From a checkpoint of a small transformer trained on Wikipedia.
Architecture: rotary positions, biases.
Training: a variant of Adam for these matrices, 285M tokens, 8653 steps.
Each number is 500 + 25 x the weight over its row's rms, rounded and kept within 0 to 999. Layers, rows and columns count from 0. Numbers have three digits each. The size before them is the row's rms in percent of the matrix's.

# layer 17 MLP up, 768x256, rms 0.0685, rows 456-562, columns 128-191
097:476499517499506510525460443477475471489531524520479473501501526511520529577465476465548501509495503531499476502516508520478513475494514504476496482512472491472555457469464478524473512523508479
090:463510476484452500514510514520505494491518512559490488464533485475533458457480512518555494469506469478528525489489544504469510494492490470491503522469531440536498526488531516501511469476517480
102:469488508453496434500503516481463452523536537515524512493512507520520474482479493496489519489493546494487548503516531470483546474499507498514518499490509492493488521521515520462506496493505462
099:509549503479463515502465491499425491546499517493477468539506490491543438515491510498508501511538531520477472518534521483495467482490484503477476527526524532501490502494561492480495489500515493
099:452524504509458501552491509465479498502507528511491519505506513505531493525480489512471534517526466511496467457492505509499551483484482486482503503518491517481524535515500483518497501510537451
095:507478515411510466519511484486542511496475546491492515463527490514524485505513438507515515493516487475507494495554526508500526502489498507542484474508498439498478511526476543506470516479468487
090:505511481460500521502491503499494502517455482490487531448483509467469459521487484527554511463514478486505546527533513543457528509495482546509487504467506484453498505509484485486481526501506451
098:477503494499508487503502508492559513526481482484512486455491491463493474526524507524545517489484514492522507536513509495479489516454505454522506516519489503567495484464508486494509517503508509
101:543489487474500475499514484520443500513475511480461467457511506538488511490525496522514493491508518459459514510482518477490513477500461472532541519493504494464494535526477476477521468504490491
099:484475494462496515466505486509462489481483494523544464474512480558531508499505503491487553510504485472489510522492523503502485463536494533522536475491519467507481470510538508501517497512512502
090:486485512488490543527487502500508524478491463479527543528511499506519488518479503550478510553487486485482506501489525458482488474508458458488458459532522495494482490488510510472516464511510503
097:466507485517454467511499514531472506560523525535510515490474527537514509502523516500470518487539540514509523525541481495512497450500481476501514479491534488465502511476456513473480477482496509
097:512488488508537448486492558508521497522517526465516551499520485559495496529528521506479517492523520490450504497496490512515452465477477494512484501447473519497502566472487519494465482451573509
092:500503503462479497478469493479523497480493498489440517520532462524505500525487484529478477496532481490511504459506502505499493514514509508520514446541460468481499516462478507486521455475518533
091:525494454484469471505458497513470512518494524524489510476509475488494448515464510461507495526529480548507527511474492521489502510473485495508460494465489468456480498516496497509465523477484499
099:483523502487497525491488475484501480471478516500516478510513488488533448486474488512476497539538503461488506499495487495495510505477502508503507497444486502529508513474502503497488512500527533
093:467500508496471521523419546545460470523507508493514479498513517483521475501477478484468530500479490478496521544490495501462489529503487515525483505483509483486526505464481479483461486417508502
103:498551511487491488480508494491528472487468485525494453487521512506489470528518469504536480522495485481470514448469511480428482500498507490543467482477494530466482479497557515496519521531501473
093:491529508432480460452458553499470493554473517475506531507527467518512508503530477452464495470551524497440511489564483527517506525445507518515534433488504488467479515525508486514513490500525509
095:499485441504476502495503457532525527444481466498526488482497524535530499478495459483490527493463490489489499506494516460456486509492497505484499495480487513485533515470447546541480501447504534
084:483515472492498498507460477483474500566496527515484477524519488514501500497470485459465469511508460501534494498538493493486546521448480502526505465505523498440559484452498485466553551507482496
086:476576489505452506477449446499509511513521497490526532510530496488510451508533513493486484521498516501503541466494481497512481479503515532540490476518496468465468558476507523534499522500506532
101:527493462492504459513470492519540549520487537459521475524504479502505524471445511454449493512508530477480507521503514502519508498460486500500551465494476480488482491495464517534488499509542550
101:482551489488469483520478493508473489484488507491467476533501478532470512477493459509496542524473545508487500545508480507448491482480494494512484515484523467502491517477520484529535494493500517
102:485554483480473514538485482491503494459522505547494446527515490515487555519496518475508502499504517490535492463520517501502461523511472482494487470502501487539494479519518496488499476478501474
099:468506514492473488571476534483497510500487506512434493481503535515480506520502502496516507529502492516470495521481521484446537452484484512521538507502508497474537482482493529504504522492500523
095:500546484462536464458482477456463483491474523468494526509510496507520471458488486440492492528574476473475499485512540489512480470455439468504459531526556520525510496523527471529540531506508551
099:474527512513431467436524505470490466512518498506462468489534513519505494517518513483496521506500497494533478538525559500493499501493470498528507500466519497486490510523514446483503525478527499
097:511533507480497491475484455496491445522482498527467502466462508453512510492482497489527497559499471540451500451476533472502474474543458567510532540447498492535478538494501513479461527452488485
103:497489483418522490526479533487496492501512483485527461495469472510490464512502508497487530487511437451523500508492486472476542475502487515489500485486444500491499496501505472522517498489554451
102:520492448483516503559511462487518484530512517460524437505528506474487478523452469522532501531490461474491480524534495472468537457536487522468505471504484509505507548499504509507495483463477478
097:479464461468487498517497537508498527493515518511507519489535507478488528522484468494498545460505499449535517476474498466492487448538479524517466499519554491495461493481502526498507474499486481
091:529499492508470456508493507510503499486483497499538505479477485492463505495523494499517498477507475497548517547547500490482499493506543485522484434505512493492499512448521464457485503489519491
098:500527463496475505485471474520498506507462509471489505467474522518495542509477451473468480498504529507525512474477506460487441495541489533498510489518510479490493528489551513459508508522486490
105:409518495478472486512504453491485461496456505529563510489497508499494535535519505520511514487506489477455476492486514544502498468476512490553465499486506496510522504559561498506510453504488513
097:532520430433518483459489561462499461505489485490519473550507483490531481485509521542487456486512465461515484524507546513509531539498481508490497494497475523439513497531515489502475490482524513
108:515530483495513465492497488486486484535536521476481538516462537517492525523483494501515502551506470467498532501498492469492470500457451487492524480459458472520562537475536495487500513496504509
082:502548488481530511506502507512506506551474493508490516492528465529492499542516493458465484495494509470521489461493516488505518504473500594507514497511481484473515458467510517459482507483488519
093:483537475504517549498452535490481502485493504540505485476505520485483433482493507517513514520488516522499460528506530468490510490489489512481486514474479483500491477472536497497463486478470529
105:479500481502525489493507484489507461466505528492508487517503523492539492539495504523508503502507509455534545488501552473474474499528479465498454487507522501489508526470521512537525475519485447
103:507497474472468446516462542493526492477471469464517503534512465538555459492521470462503518516496480509521491493529509468533521471452526436488521470512491502489524564522544498464463478471549514
091:504474495492501474461487498517489517543524505510507566499489542528510437518535494519498550519510502552490473513508471494472502513508464467511505498481521485491479512518560490430482469490493517
093:532512485486487481518500460451530508537487492486537496526496489479483481490437478493516497497547501495536516498530508472478533444506502474500476448513533528548472527476518511502513482544517519
101:446526470471505458529470520494484489492475546487526537491461567498509472517500501482476546532534557480534510480535496515456525491507494515483495459479513508560527484492519519469497480541475495
106:482464449551507475507488502524529509503496512463464515498526507500494477515473472510478502525513491506518461511486526462469508495528476527524461507500483484539476510467509541504488507494528534
091:512489505469491473536518510524500491500530473489477457497484531544495518522505518503496529517530441509478522528452502475456489429529471512516533473475492463535475551504543477488485497514459441
102:507493498482517467480498470485489466562498540468485486463517507506498547502545502490501489485534535476481490475535494503528479483496499486537474497488472513543489497464487504512500536480531479
091:461543500483484486495462482482468524491526495486485513499487482531549513519520451476512544512514473513492470491472487478476437526490519538508474476486497440509495472483513529511480471500520520
099:487520468527519514488502549529469512486486482474457581481497493487476485474486453463507535484467523485528518515532515509491498511485488447509491528505487454446511489490490506538496508456505497
102:487476467449487520470474492503448533512521485538495558499499525527489535481456493478518514469526484460486545498524504497487494481512508505518480460454490472500508487458538501463516499502519544
100:529485503479464480536476490515441477539470522471529504515501519488532516543479472490496490514523446479466497462489454490485466504533482508479461451509457539492487539486511485481506477513492544
096:470528492490455488513434478480496482508477475456540526490511504491554481507501521495491545526531493534528510478545532525481526520480505518450491527520522522528510503499512508520516494458486480
099:469519519491507458526454497425483477512465500478491484527506533507464519541498497469524526556523543460483519526500499485485507484522522474511485502513513501503517486507485509495556504502521485
101:489482504454493511464503468458504488480478480514493511502480504515509543495474491501504565501543515497516508462510482482534497471505456531541520498461495494480547503481509506482502530513520499
106:502554489446465491497474546526490484456525519532489476464592514508500516470486476497479466514473515494495494463532531513525529489473516488469480459482470491509531514500473509461511500474531530
090:433487483481527488482479479479488465528507520496487499499508503496505547519476493486499465489509496495474517479518456512507452478478507505497498470485494520512533482491480523553468521508531509
387:490474505498476446463451543519501470492502477450496484470533486519500523513461438509462484522537481483526512516532515513466509462472459511477449482481500461532492542501534540506496492524500481
100:473486526520482495518495471504481536476468422508496510464506480494465475489491443464517543503532527482507458503524456475463516462482500478523457513470497513523498501507464503499492487484491483
096:462528453479485531477489537508495468510488479534473488489489500493483486511466471478486499509501536461486520463506494481505500473486500519525498523509489502505536493514505510552454495501520496
095:458550473498513505480481489475501440510509486492488492528511519499511514513483498460489522528498523494498514490552464521470508469444507491469510488508464456507519492520489519501493504479516489
101:479541498492529459486443490511516480480490565500498454512549502525489489527470482514489487498496468503503506497508493463518508520487512485497487493446524502470520509492504554449486458473478471
101:471552430465457487461501493526471475541480494532484502557495474500477477544507519538494509524520499556488494509521521493463506547474554504498531488488524514474519522521554513497497501513513507
100:438544511506453509484518453540460466517515493517490523502496553494499510514534496516516542520531530516490465491486493490462535465449505476524504475484494505514538507532478517471477498469477505
088:479530492522470505502432523496517462471517513486572505456497551489484490503474483471487474501511469473472463505474487509485472506477480475539508490475516493503509490528524528501514482509500539
100:469502484496517477492492485519524473473491532482535504505533536542529478497544519508478540504529507498461515479502512535478472500537476502513435512523502476489516519471527554493530508478525511
106:491494468503480553530475529504515503495455484469527477501544520506519519457474490493507539514489500518494504462524535514481513464474470510463499494506464539465523496552503499508482455454485525
113:504516501464519494492499508506471524503497504483472520500519507540485449494504496466523533498532483490490478467517490457510533500463500535535514525508490440459530524517519474517515525475520503
102:482488485460497508495487514468485492488478533507486550513508527517489504521485469502446513495498466502512466511508505514462492469520489541518514508512504463522492481498510543444477472491493503
095:506462495493474496485517470509509455537461509463513540494504494522476465485469533498490524538503486479478453523507499491479477472464516483536505527488514498544511487485536518503524465522512509
104:480475492479485469537477506510473523522481522512455531484507495525551488464467500468496518504513489471465476531533523497494533447500464527539489483506544499460549498453501504491476456470504506
099:510506460488453496460550474481461498470501467509510490485521470486490509520540479506528535512489514519510498523527495533495527525474455504506472495529519463500513475465504515519484483486501450
100:522514472498515502517497495480512494514497500502482489466539518503438557489510482502490472510565517495465457528519512524493518469513489471501489480512481529514543488464493486475525431505481452
102:519450499430504466446488501527524543496516499504499513499530486502516493482509485505516519476539538508510490472516511449514521477503474513498530479457479530465532549485491517530501496460523496
089:499520464486493498523477484466508502534499494497520473489484515504508464524441508492504547510491487515469480519524493547459434487537463521492528521473532492519501504523534509526479437494539499
099:547526496524527506522500466511498487497472529475506565486488529553571505518480525512490473547529490450496507509452473486489470460524428440502465489465486498467520549550521529485477506484519492
103:504472522427469511505529503502479486497505541505475499516498474461506535483513477520500497530527525478503538511495455480487511520478520489509509482468556496475512496491471504463480491487497495
098:435507511504450464514483495485530487509498497470458476503475541476527478480474489543476492558504518532503531480491507452491514477526517506495525488470473471466539481542492510507552485460577414
100:491462510546494464523490513513525501505486555462495506506508489491547516509462515503515537493495482528486517521511474515448515519483494520512509476512492501476467498520509477510487480499517469
094:558492475505505491476475463553497484505499549517502535507471540482456498507486465521510527497511491503487521474509487472517477511466486475505497495499482453482503489520498439497526516533541505
101:492449531496476464528530466535437509535477506504497502524487512544485518532475498485466550526515491463472517515479492533487523497488444455505484494538520503486561528487536498466508507486489521
093:503502513490461490522511504490484488514488461508491518478505475514519481482506521487516483542515440483473529530517517517498466505508488521525480506474504528483516496500520518484451529495534483
107:471500446491488532549473485475543506502525517482509487498508509466431526532496485476509494460498462498508488516473510444486509464488520530512508451506537505526485478510481500444475499465511530
097:500493499472504473514493525486522476512491537501513479514494480513533528494498471508493478542487508479496513481483464461488513476518490525521484508436528443507525502461493536482488497530496507
102:514500494523507492562484504463513485500475511501494521531489513461516508485522508489494493507497492501508481489498546504509494519482503483496455449477499449500507497520487487514533468516511446
095:465497517491518503450469518491504458484441520514537504458486513490494550486480483501491515488518540497510545457509502491517554520469504443505454504493471461508525472502506501475511482510510518
091:466485479475479499506518496544429486449497511524493495490529488533467459457498461480525530510503560494529499490504504528476510505500504510480504511491516482522514468461497466521506525504513487
094:498488458505456501479471547499493496504415492517505480440481510483512490532475498503520523497502486515521508519528483494491491505523448538508470520506515453476489485476487528485511496461474496
106:503474484424473468507500502457501493510462466483467478506511502512490508493485519503511474544526479470502500514492514485476524502480520470501525477483496497504538560500542500534490479502490467
102:500476467506493478508487518497517505541534495480478510522504511485485489537500482490520487526520525492486522506525505507449477497461503535537532483482501510522520506528471498496471484478515517
107:517467470476466498490493493504517527511497501471502455547512529452500454478435521501516508529504479516454523489521467461483565484499497495533479499471528462510464519505503515525487442485481498
099:486508470487459452505481466517485512511489494532529510507459530449487495520458475546476534519466483488491527510529502511480490537487491483532517500506530483529529507520506491476487500492483505
101:489490476493496489487505493467499459479529486503501490473535503524500490512503497514546503546506466485512514508488496475495537496534454488512488504508476501477504546514467529500485453489581449
100:509498518467485492487515511473503494513472487466520553450527525495501542500471465494523519501494514487511550478528476495479484452508479501551511520553494487518497498474502484466496525510496493
101:482509496516454462487460546498483452478542474484482481483526522469535497549490487482488462493493506484452507487507476494470518529543507487506509450506513520502487506487444516428492500490538448
096:486481455491444514443498551484506481488494509494531503509548476530508510529516485469499504504491497537490508520530490507474495505468495508491515517500480440508518460468530523514560506522518474
093:496564502504490507469518520513507445464520478498513484498537505498532518534493496506513541472522519480500481539525478501505478502510441460518513476522509525462501512480524514449472512508506505
100:510522459528495484533481489505475509498462493440537525553495481489485501523496491533505494549495459512516508493536478500522534450506505534510473454503465501496499504515492469518508489462505539
101:500510486463513496430487516511501468469509507463544490510483537498524479532522497513480529506525499492505542542502501498475527480494462578461515519504465498510477520499497526498465467460560503
096:495493522481509520503517472505445463503501500507526492507500504518497505478506460460516534516553479483488508500547470530461482507534523497571462491509503473474495493539506549495492495521531492
101:507514490485479489497512468455543487516456464472476518501473499525491485540499505506519530509483521436529519479496524477474476465502509460497533467524496474467510499521544510475511508491467492
103:500506492507487501457461521529501483521449527488489474506513533538496500496457497483493521493489472507444485501504502518496514488464478516508471473538478481454481489441536510479530495497529434
104:492475514487509521490517521491525497513488480498450473503519473523499445486527494511494497509469502540551479499505539462475507541510515492510449488465470467521464530482511522464500480476523491
101:454559449476481517527496512475494502495490520475528539439492469542507477498501509506489533476522539476494486501499506530498447491468470465509464479500486517543502500510499509475502476526472526
097:497504498474491498486464468472499497494486516460455473545479508475537470499505492475525504521520480511470505544515538473475531515521496495528530506478545478498534507481498552493487507515531490
104:461532489517491498528509524511525531502498509500511499488532552510492454510539474472506535505533497513528523503514522495507498516509506532524506497472482497480512500515576534514504521496558482
097:483559475447481492475467514512484499492495446454478502533531494495478515500485505484452497519490489523441482482480473536481490489460476485480508485497506504505505499522504501487509500494492519
092:483529468479463494509460472507522501519447510480454497470493524539502529519523503501567512488477495459529494534523460488490492444524480522518518482476488503468491492469491511517532473493511482
# layer 17 MLP down (transposed), 768x256, rms 0.0698, rows 456-562, columns 128-191
094:467497552513508435508507492474492489504489454478516508527475556482491550516456480508516486538514498504470522487500496512487493465517527489514505495496488532513533531517524499496493533490535510
090:509522522493504515515504498509484501504491516516524459491506459531490483556528479522478530529512525545487483485484467492516460539508537551525478493484509545463497486471525517523458506520486518
104:500465485508539490486485509512502510479508524523521535487532470461465545495524493499514469511466540492498492501552520522522474520479442485525524533527493476524487492440453501524491504517515518
094:537494532500506475530510548468494506472472516498473507501461472453521504495498522486525470471473506532508518515535507494519476565507505491475516523503495453482510498469484501551517490515484448
099:525502488495548513471483547486576492476516466475525533546506445488487505519525511530527511447488492547538514474490495500523533479489538536520486462492494480551475491494488539484489512521499497
097:512520476555509489470479503518470518524499504483540475485479492452485479510523502524497501513484560535553489503441499473529506502450506474513501525507529489472504476488455506507493468515475480
090:509465509490504493520524499502502522526479507465523505512479516490523479506525507511469489551481478516482476508478475488526469498505522457517472525544472509515521460529486508485523523474485501
097:520520517507496483499501519508476508483509551477503462521447493509533478455537503478499529529532477492463538472470477467482533524494500455470492497453488470503464463560479520499494514545461513
109:496498506504530490433473518466504498492495503512516498462451480526520485495476507494494472534471491494514510482509512467500491518476508523513560510490483504531505519529509507467488477540491513
101:500521490504532489507506520446523486483494501517473478485469543529484511462491449510521491483474532499492486530480512447524467529515518472505521477516515485567538496483498553474548529491498452
090:535483468485484499473470469516495489558507494505422490517489489454476533532522517495531496458497510521541442470517473543514513519449507481529524526522492487506510479460453520520487532553493522
094:512487539510490508514484531480530459452481480509492524507471508501513519494507523498554508493453451469509479495506541512484524529501488499497519494467523454533469477534487467505521541518535499
098:459499495477493518467504529502482501503531480520499490478548507533487503524498445462546483505466532522466505519493518457499523515482482529508523535520517499478494463517481491506548469503490493
090:460495505551517498495511483506474541516475455474505487516480462533459481510516490465479548500502515501489460554525505478531536526507491421483513535481516514506491480510499524485503477511506498
092:488500505507513491470461523518507490489483463530512475484518482509505541433494500487521523473519473475509487504479485489465450463547513509479534510545527527521439522496508529518507519510503466
101:447504540450482494491470447492519498520468483494552440486482493449524494521511478475511524482510520496531475519491500516519533508506504491496489517442524467520504461471491506510504509507526524
092:524482518497507457517517510505468535492496469523490465500524481510489466498504514482519439513455543478512496491511525525524437551505488520505527534498530528496494517500477515567558480509500502
104:439480485508503514458482518443527490533454549525524534481490469502526515469532508504543496491507523539500485522493531544517514490483510524501526548471471547482463527466493503548529490454486490
095:504521535472486560494523482531462563480515531511520513454474498514524493500496482471533493476430510515508520508524521481471490523471569499485482481507477510494502495515481501479512493470459514
098:495490501515523555467480513493493498544511516507483523517510485524510468513510469508490485492504497499501502509474510536474531476519509496501512498483518499525470528503509500477500497461522531
084:477512486515476506533492499493510495489502493520510516490468504525467415464456495530522547475509507504461493497480525499528487481514508499497512475487538512506523472491539521505435496467510521
083:473490489490472488498477546497496442512500516501455479532479504477490487565502506476528456525527494486526474518466507518530490529502504507481485479483539455551484448520491457485540563544501477
100:495540509502518491529536523497463459478503522478477545497545484484471490501537532499499454466502521489510569485457543527457500499504498526505475509521500488473515519546515476513462490482479464
111:529509505543498533518518517483497531477478466466489470511475505558491500493540509512482519519489479492470483510556500546442492490515443522505535527528527495495493506509500522501472483467515498
108:503517491500472512475493532494460478510492548477491472498492509515551527511521508481534470536497503507498507521473443513533516531514494488476482446502473479466462509514506462440511553529504478
097:529507493510469506460551553505530549484456477481523507503507502519526509545513496484519473473536459487533496494500511473491512498491499544505457529511454482525500537502507465451524523506482511
096:487473494484481526480500507523471532500501477517479502497519522509478496504486517501497477525444461500494512550508497509537525509454502494501517530509488482538497477494448485468473492531489507
100:534535515546470541511488498529513485511540534481500535530452493532515518476513467503528444488476479450492504478522494529509493541492522520552475551508460542513547515514496456541534497540516510
097:528527476479496546488478529494437493487471478496500460483472473513557537499452477489496500475482496470529512513516508542506542484542498512511495509539531479494488464495480501522471516517520526
107:506484512496485493507496508485477490508507518506517511488505531488457525527490530510500449493516480494489532477478478477489497485496503515502518454571482486484521545530530547506548507497461548
107:498530522516500477518541520479509510477505520505531496504492495484517511443504499544519445492524460483509482511461551489509491516481503516529550501493523521501479521513464508468506484494520480
094:548513496472431524523492464484468505499469506469495502531515465518489513529534451469466505490493535516504505521533545487460562513536508440461476503562490485518519521493455501490483519495564494
089:478491520457497503545480491491509515465489514515493482531488480516482493479488468543521469529479515491474527456502514487500489527499479486531474499541480492517500502444478518490501479468503528
102:520478499462491494503510496529486503511461497524518475481470477512475492473511503522493462545476510479559492503536530493508530552475458485488508475478494485502512525511506493508475517496482508
108:505498458511502473450509496525514541463489526491510477496534479458537492470516484458510452517512521490547539498522484504517480487440470549468505538530518489474536495496497493486475515555511463
101:501452511491469493456480485486505509500544528483529519485503504519496486537502499488516521501514506518479520520495504535520497473518515501458471476492495503518539488470567489500512457529485525
117:503509490479489525542504474502523496491506538475483506495502482518515471506495535479532507480514454474493537455434467505498509543549514478499467469472510512491485516505516535480515569464483507
081:511489536513500489517514490507475516453524459488486448519466521483501511471519528516484480522502479538490483481468468484506503509515506461513491504508534503528493509503491490514517507507483512
093:497486486514479510528481511509433522515522511510503547493530482499491507477500514494459486488495491526494513429516481504512520499519513528506550524515523514481481460519463494454508511514510486
109:549506494447530544551478514499461509515503451540502514474512480508501483516533505537497462522537546506496485503472525430497518484498477499501503478539503511469504495545465543498514509477496507
115:519501462509434509480539565500470497521507542491500530495532518515515511513482487472549534501493504488485512485495504529491519532552484524482498444514515498449486488506543542436542520519548514
091:490473487494467503501501548508479488481518508544508524488501484494552494471483456494517492508459503476528488520484518496504501504418519503496463485483489494510523496507499456532516500516493473
095:530541532468487507489506486487481514488481497522496482517556534463488516482525507518496508522483505496478508521480515460497484501492504524480553526516469530495463432556507519459484498481499493
108:514518488475446522568507471492524496520473564493521509484476510485481515482515487504506494494549500525490484481505503492465480497486517488506467471487502489540530499529492522490509528488519534
117:507496479520535546459496482485533483501496487488524467505509485514511541502491497522527497487503472504520511513465487471511512497502538471509479459531520473544515465511475462460503491553498504
083:473530469530511518462468520489474489458465497493526541514507488454490493464505462504514473472496549469522495471549512530534496550504539472460495527521497517472517454502485517506529518523524550
106:479534484479459524474504473500508489509487486459543456497504521515522494481493492436519482486498530525495533532539527497538473514508523456490521508541479503476479432455485506489521484537509505
088:547533483497516514457548529478467481504511470508503447490521520500476504491510504489493478506459538471491472481525519494516510501473492505492521455492499537484485534473479449504502523519458504
110:507500493426489456499474506498500487520509491517489455487494513458521461573482537488536487458560474498512476516484461451517460492454525528511517507475485537509496541505505473489489510506460486
110:526550498484516515489540468529522465508505501489495520474511505497471495478512463478483492489536446481511524541449547547534484471534551533529502514477476493499499487505446473474485507500501511
099:518504498525487522498487532466440435509527532518516508440503488476480493510493481469511516504526493499513521529480503558464503486538505517496448482499502497492485517514489503499480489501541519
097:513493498479502494520527470500511546532500482540471484524477505469563516531516488508535480511488491487494497517524473488492482482527531488497479492494466497474506470507471486487532439473512535
107:493504490525490493492517507515500511532522482505506527536483512547457481477514512527426514532545506500491499502506512520494486476518544480475512489504465495525488505514478442494511555484522501
106:540513472481515557509495509519475495480546471479515490517508487491502476480473549487524503524463508525529473507509515491465506406496512531465495486510501520513505484512455513504429520504509485
110:521509491488513546518515501544547527453459504487479461528507488493504472490507481462525533504492497467501518505526510448506548529466507458477505520504494492562496523478479517499514522500488526
083:491456507482467480484479505486464526454498416509491473484524494509469486475434504510543520500487501514505498482500519520491533509499489491475497506490552497520507494503534531519520544495497504
118:488496509497487484506496501504497486487502507496508493494511512489505491500499491505485513509517501498501497492505496497487502480503484500502488496488487491503494516495506512493489485559508490
103:507504498463499548489510516495481508495513580481490499522506529522529514525468473488511472461459432489526477540503502500531490529545483496507481389484507492479490476502512500494498505437518530
095:516518526540550490505458506494517494481521445518490525483501519507518548515499507517438480500507494544531483501464498497488468480533491503491463525527529499514515488522459491526535508508501468
100:527457528483515523501549532459513466486540534476488494500535496487480493444528509495515509492439504483503475448517470480518483557559483501508482520510494507498502495517502492467473506496532463
107:491479452508458511507494549475490519524534474527465496476491468537518549482494461480546511501447466494564462524526482509508501490503500506481499502483492512500548478516464468479537490507461529
107:477462534508472533442517473488522499527500501505536479487521516485523520459514474478550475473502493478535502508466496506477460478520499502485463507482447503573506467518484501505516489510531467
104:538494526451472505514496496506545569488504510464523507494562533546507481488457552509466481479461473476480474468517518531515509469515438531482485463450470493511535480481513523493551498444460503
088:500499499530546506497546524483551489520498515521484499488510539528505488539520483525461508482511510487532556528466492451511490523514499507500499489472485487508512478491485450480463500505506475
105:501498491496495535526490514474460501536468448532551515491526517453498512490513503500489522506483532505522468503455474485529537456483491485502514498492493509475453468503486518504529450438511512
108:534570511502531501495519501503467491490498501473463513476521491489501477499508508559459496494505517525501445557508524498518531484505502480522491521493508516500474460474515480456526577540485476
127:518525551475506513512516516524522472502485492500517486455545489517507440469506541481511515511481510560529511463553537509552447483506476539513497521508484513481470502524470470525486543484511497
113:492530469498512499528515500476499486472489527478488534500506481529512503505522529485468476503542475526488459506546498520493536474508508483497479482493521531494503528473513486510470537415503500
096:495508481459492512568502485516482513469493458488512511503438579500477523519528478510505490503508562513503508521472454538527543505508521519478504496489484533515489466509514523534476502491535489
111:512518502492504472492496512467509513511481495484515478504524511514474455444503484513492487481479477507522479456488521470516493458485457548503510495507506506471540536482542543499498528466503471
103:478482502509495504507533507510477480503469506474502482536473552473514501502467472533505522457515518513500499531565460530520490482552515480482475508491520517498524492515484486473517467541496555
107:459493482478483534534503514467512514533449494526502498529513496517487506521503501522479486508560501504509510479474499530538486484528523512541486488469479508517485490527478501495514484482502495
105:501464481483529497493538498513533510511533473529525491493509527493499472482483489497488510523503491566533482531516507507512493467493549535510489465497533485500489508477520513502467479489546540
086:531488523513479460477521497508526520452495476485482505481511498510532494505523492501523473486522491523515459476503476486508522470437518483524520535494518507497509536490485534506523547523459494
098:464477513501500458457497549495501472482505530509521499489514486490506570512481477472529478486469531508520532508491516558461509511508486486453517511550504486477460528509497469507530459507531507
102:486470491476501515499465514524548518485507501484502473496523494471507520538516535486528518487461483468471455468496523499527502467504495522525508496496527475521517474486524543481493519461492505
100:483498518513489473510519489500484479468490495513529501484549511531495442502496524474552509484463493494523490446532489490534496497523475523482462476499462493471477536528542489494498532456509489
105:500500518460503453540494474541504509484500530477511475505526499544519477476498510500498487466517522523530532469534534543517521486501549500469476482453502556511488480523485471518558504498514515
097:500510521525536509494516469469483524506494492522514539524493519470496501503469484511487441512529496505516529495472466546508493498472474541511474473469520547473511478470516540464490476499510473
106:493498518536505509485519476482493517468463478506518527475555551494478525495508534505527498481489511507484493502503491500477510451480489470473519512508502516522507522483462492484446467502544486
090:494528534531480463509490474514486515494486513465474480514495482486509511498484503503499498485487510482472546487476558507451514546513528506460515560501464504470501520494552458483521524516513492
113:508490472493510528543527514502525516468486532503501526513429505474526514489493503517475494452535475524537446542493522507467515520483465468468520497474463481486517498535509515505519462469507506
095:509543527473501505514483511504494500495496521507479482475510530502538539502498514484482493453516506495493533488481509486509503535497503504530489519541516485487478493519509478512521519586520495
103:511489516482508507498490478513499529503482465530521454491488534501527466498526504497455509501524496480500497472492481472524484482463492475490499533452511470512501515500509515524509471506475530
096:504517474503511489510514498483515472518550488493470485498514508444493455483503483502515526513494539499506493511532525497486475422543511541491471469495525488529521507515483489516475501518480479
090:529449531497533503506501512506531528524478474467494492521506480486532523509484494466497475458462467523510505525491462509487484500484501551544507517508531461494526532509532499465496474481537468
090:491460458499498506488504537513487495503465554492492514518495530489495489495526487490542517512511465509470502470515557529461541494532499475487459540511525461506452522505536508506522513454545521
113:509504491482473503546500576514463493558515506504449521480514479486518513507518480457501468578551525503532456500532482494463500489529534468515478453451520506470460502541514503458522496516529504
104:511480526490547481478509502486526490481472490563504539499508491556513516539503540515536532544522483482466429503528503497520532481509529531532492487493511482488490508498473453481526504457488488
109:473483503477501522475481464471489517503489509487515454483530502517521475471472505520529540516492487443494515505512513532456496528499519506493544486492523524513514531497488549482505481496505466
100:484502496465489508502527524502501512561517498508498476490492522513448520530507507488491507475540489513500498506502494488496506423526500507526472485482494516475435497474511526462501510507527475
106:462501512533495503509479520503482466484484510493505498562491461467510536526565488521487492517497527539503510488489510501534477484531460495511474478482491491485525482493523552539471537494483486
102:515480488537463535508472485501498481519474489472498463513505474521509435534509535519492496499486467486493463538515500499528514477553515568521451460482543541503509478535514517490475538479502481
108:455496508448499520488513501461535462465492523561516472515512503503542525438533525467511549469480493483511472511487521499507507494499491528481522537486516464555517475498452472522474501521510494
101:484516498487447455502477491506467496449475463446505508498560493489512519495489520478486502518521470456516503554504482512468479494508521528484507543493438494537519496489522473438466486498511491
094:479482493482528502481508482501548535509504504497539458501489550547506473479494533517524539489498482482548500546461428536481503481486478519483527540440481502516499509495508510543489463499517485
108:488471495490502492506516447470479487514478481522453510485509496503485495497432542502515516526481446494545476486452492454466498526501505477521475496495488493513513472552500519519504480453467548
101:520509455469533545543499521503489520518513481484489495477449529479551514504488503505505476484494530483517532476483486520490461516533489483477529496480511537505494484532483503476494540528488505
096:460510495471501515467480537533531514509510482561529471523488553516533484462500499449544485501468509486485474491481496471508510509451537521523488507540492473503474515482471465485550480485491528
105:513490514528538461481506525502509499479481470503498467536485481465541492518522447523464503537515539482492510485527510509492502532438491529498478525502541529477520536503502481529486517500507449
102:542542524462511564486488452536515505505495506468516509551470530503492498488508475502521517490481482497576492525491521507496516495495505546528508517532511508523516497485501512521486500491507507
111:491516455504549490483546489469479541480478514493478463485470520520511517568462517509510495500504540494508481485571523532495538491488506460491490462518499498493504470506504530587520464509505498
102:539504445456492469447516517507523496518498521520525482513548498482494546499487522499517509477483489473510450486487495499554516469477516540510512496466496489511483538455490509446525480437484536
094:524525514520502508475488481500498495521506500490515497534485515485501500484519483509527496485495509480503487503510502527505533495456493517539492484539515504481514454449490447501489497636485534
104:496500512517483522474470496506529446536507551535480524463496464472472511494512501552479513487496466515466488496479521505505484481536482486496480469493530532516503500476521536483462509483522499
095:511505493542469488501512488514479432516482491522473507479465527492499492501503472544496528453539504510512467510497502483528497524502515492486531533509498496453518485473487505503493457509508518
092:516507508533472513490496542490523515505476497487552453505508489498506505529470483482494477506498504479478517502500499503487526466464553562511484521486511516516518511515459502487489494517493492